Each number is 500 + 40 x the weight over its row's rms, rounded and kept within 0 to 999. Layers, rows and columns count from 0. Numbers have three digits each. The size before them is the row's rms in percent of the matrix's.

# layer 7 attention value, 64x64, rms 0.279, rows 18-31, columns 0-63
059:490463473514493484399448467530591460556485543490461500519449531513532512499561546552509413488461512475428527513431516474504492523422492482425504549483516459565494472530498445442483462486510528
069:527469474521449485408507461498440466469430545556448476537475566512553524522484536518508558508442541506443476484498454509477495481498531527518514488493397486531486422431501490557542578487517551
068:475517506489423531531604531493495447526480541483533481475472512478565526548483452539485476460475550442451510467487442467484459619535529482484497462574508478473552462441495515446549526543515470
066:511400567513460493505482617541570499501516504584494492489506489513516469516484485508503488423535535538518519476489468530445539511510419431527476488503456467563558447469531468541544527447475468
063:462520416489502513512469460505511459411507575576500493440476511501479445519538498471549480461514541497484455540568449545574512572462507507481471492508562493562556547538457475549473572495507525
065:437462510462501495448480500520425543518485546506475627505491527472460514414468510445517481466459529536551481564475474505516479470458549453461471522575594504495544487536516473545486464495450494
071:523559533488458506534436511530489551533501478515529549537484455466516562548455420508485499593489515466484531515494501426567533524513489555463584550522433502525479428547501558513518511524571469
067:595469510472440439566497498505445531518521449458537554449498574509458477481510485488485476519426549483495553508479574482476477508553505416496396482486543526558526548505505500504483522522478442
063:496494534539427490496556463512479588581489549553486497452514392497563515556538441518504504499428487470564531479516519514580450429501507469537533496474501581507463493502482497514475523463525508
066:501539491496477504470533472464488566501581482469532456492542574520454424480479499506470498527497541546579480566460444473521431471527502530459511432591449481517501543488513502503399472477557496
064:523457481515509546460542539481502470526485484498527457550562480480566465481452436503535515512448477630526529478515513524500560543496499564490501453580490517468485492569469418440554502549523464
064:473491466486555513447582573438480502525532514521531526514497547518552506613558476471491533462478472511479507544558568463517563466436530554493449500470562537530478516533533485471489421477482465
067:498446575462494507442484576433531476432541534499488567505559573466489481459459458535470499484564505522464509555479453489463501511487495511519499435550554579485586523577526519482477529515490489
076:444433472522535470410494507522488448575539510510469528461523493515383524535483494443589492546514518485498528425473516465481545515510511521582534537523470547550492464484447536517532550487464479
# layer 7 attention output (transposed), 64x64, rms 0.32, rows 18-31, columns 0-63
053:529531501468566572564498481417468523470488535449553510525593464491516519449504520454442480557493521539541459462485506482552480468589511463540508452527488489495443543522517550586484540458501473
061:498534564537596496571494522496515583469500495429574531470476473536479462472577513602491437543554497465524545495477477512541501558492500486510497513525475487486488495546433546478471437504459461
044:511502424559636486495415506483472479512538514527478509527508585422517435459552473485528476529518507514566541484521553547471500442496509523548501454492451456529437492477472487476474452496471502
044:524533564553519504481525450465468480485505530421486465563521513519542559549469486548526439546533410442445474486487544536535475515486549544479510505414545477521436520521429497526431511555506511
050:524553546460489482510581564542524577583523445434509523569543461508530519491483495430532493555531550502468511524527506543432531566532478591500472538501495491521475459511471483429542514526497493
058:528497524515469441451534529485544458490477420500476453545478550497565452578527484526436500539573513447465520380494510483440509562456498474505482461454461552537539499503505510472481537560526513
057:468481440436521482536501498486450518530485542564468502514452530506506509470496572505484506498470496625450500454532530463437447499503546441535495467484499552462584562541552487537472439515441544
055:484467499487490534479492564504571510484517520525507379489456514446496478584418502499526490479558462531435502463583406515513519461472524551495592474486486476454448466521492488482472467483500525
053:436448428530485514467482491487497479458484504412481469491501525521506453428477493586404573465491469524458511493480432544470511524591475447471497513491522454464493518436435531508514486511448460
059:467422497483489476431483505468463485518422549527494526478430506526459489527576488436466458487550473464477521461501508483464586521478489461529498538460483472400529434536507475482582514559509554
058:561505526568570480546479516533516537526489472531506543461451552438513538503622521477475514477489528406500528546491484482467503512526515442545514525456479505526503518431512539541455442416496554
044:445466549485508436540450500510503448513487513479433533463614465556515519397484506459539522539568561426478478498514517519479456538472471508456525530493461453505572518460551555515471503514493508
058:548489558545471457461489456541447512560412508454517530517444563523545500551546543438520418516547513542534484524502521524533548475461486435506494507523443539476408488488493487469465453474509564
063:506473519451490527582551501461508542457434503479530493506490516508557423543584528546475467530513456525464498455513496491520415509476510489425438516453472475462489531518482490555435428556440446
# layer 7 attention query, 64x64, rms 0.235, rows 32-39, columns 0-63
115:413483540499445518534461500520465525495534532423573448510458517448505465460548452476535556467477511473527486539572531506520413517452472511555565565524525482523506514506468546500478509529482401
126:521498466461526499578491494428522509520556464488525507497558455527534478518456442543504466527545548401526533526518416510460571512443483570446521535508539490499522539516445525531452552563537469
122:579459431578540540560501502533496527545465491473464511468519537439442454540520537531504454439536491460520454488488477441459491484424475544505505481476559536461525426504476438463504569538457502
118:512450529554488512505555457603529455523509535463557490421455514485482510491477567516485513528534459412542508496447558475481469500410518536505467424519485527483507490557513404512525465535506508
112:453518507518574547498466540489481550508451467465504488489490549494443495486460470582566551488507518516509486484527547476492558497474422407474508540440458483540525512497445494482491499534518359
106:519489483478519454528491479497482487471499554501503488513531493487496489445395464550516464479471483449477531569515607490456521457454554536453556472516576483489607538496518560564514463530468452
115:543508422503435498537476558493469516531553474493385526424507464506477487484555513440573468451472498574473532480594488492482476495476503541463519575501470525417511485462494486475505537507524529
112:565497421481481506502486564474534520477482477534471485471546522582441535491525537404518484506544526459451491451466516574521501528449503496542558429477524500472526525477428492468548520519583433
# layer 7 attention key, 64x64, rms 0.262, rows 32-38, columns 0-63
125:494479491526557505494470475523454572479489519440600500487471495483552542506494488498515550528449537521473502474588513580478461443454527576558507470537466441515484513454434455469435515440465477
120:497437467506519500482462485534545463529576458520492508482559504543507410486473435511558555493527540384521518536511476552548501523462506583442461505473503434498485406485511533507481498530540494
134:578478412531535449590471516482521480502453519543467471473480564460537372494541463536508495520563480448540482520522439508514501456443505538473503492506467462470491478518516500507589495484460462
125:569532501567488481542501425537550557522489483553499472543430461575538463523530491536491460515523401499526508531458524509502518534400557472516503513534438496482558500564485437498542524490528478
123:479578502479530549488500540496509523510471523455482514454474579464496499488498467534508616517533416485517472515507456537532551472523502454473481470541528480476570474454413500428435509513433437
122:502475514461526528515455424490513547528436537496505486503563458570499430453407508517525511462508425478433494512499525553509503526477538591511536438482456434461529499519546520483479545577471469
124:515444485423503493510457604449434477474553544544464528431559508453566476489536465497570503492514527513510474481515540476512515428493485548507448578446528512434505528491522432480549509472510478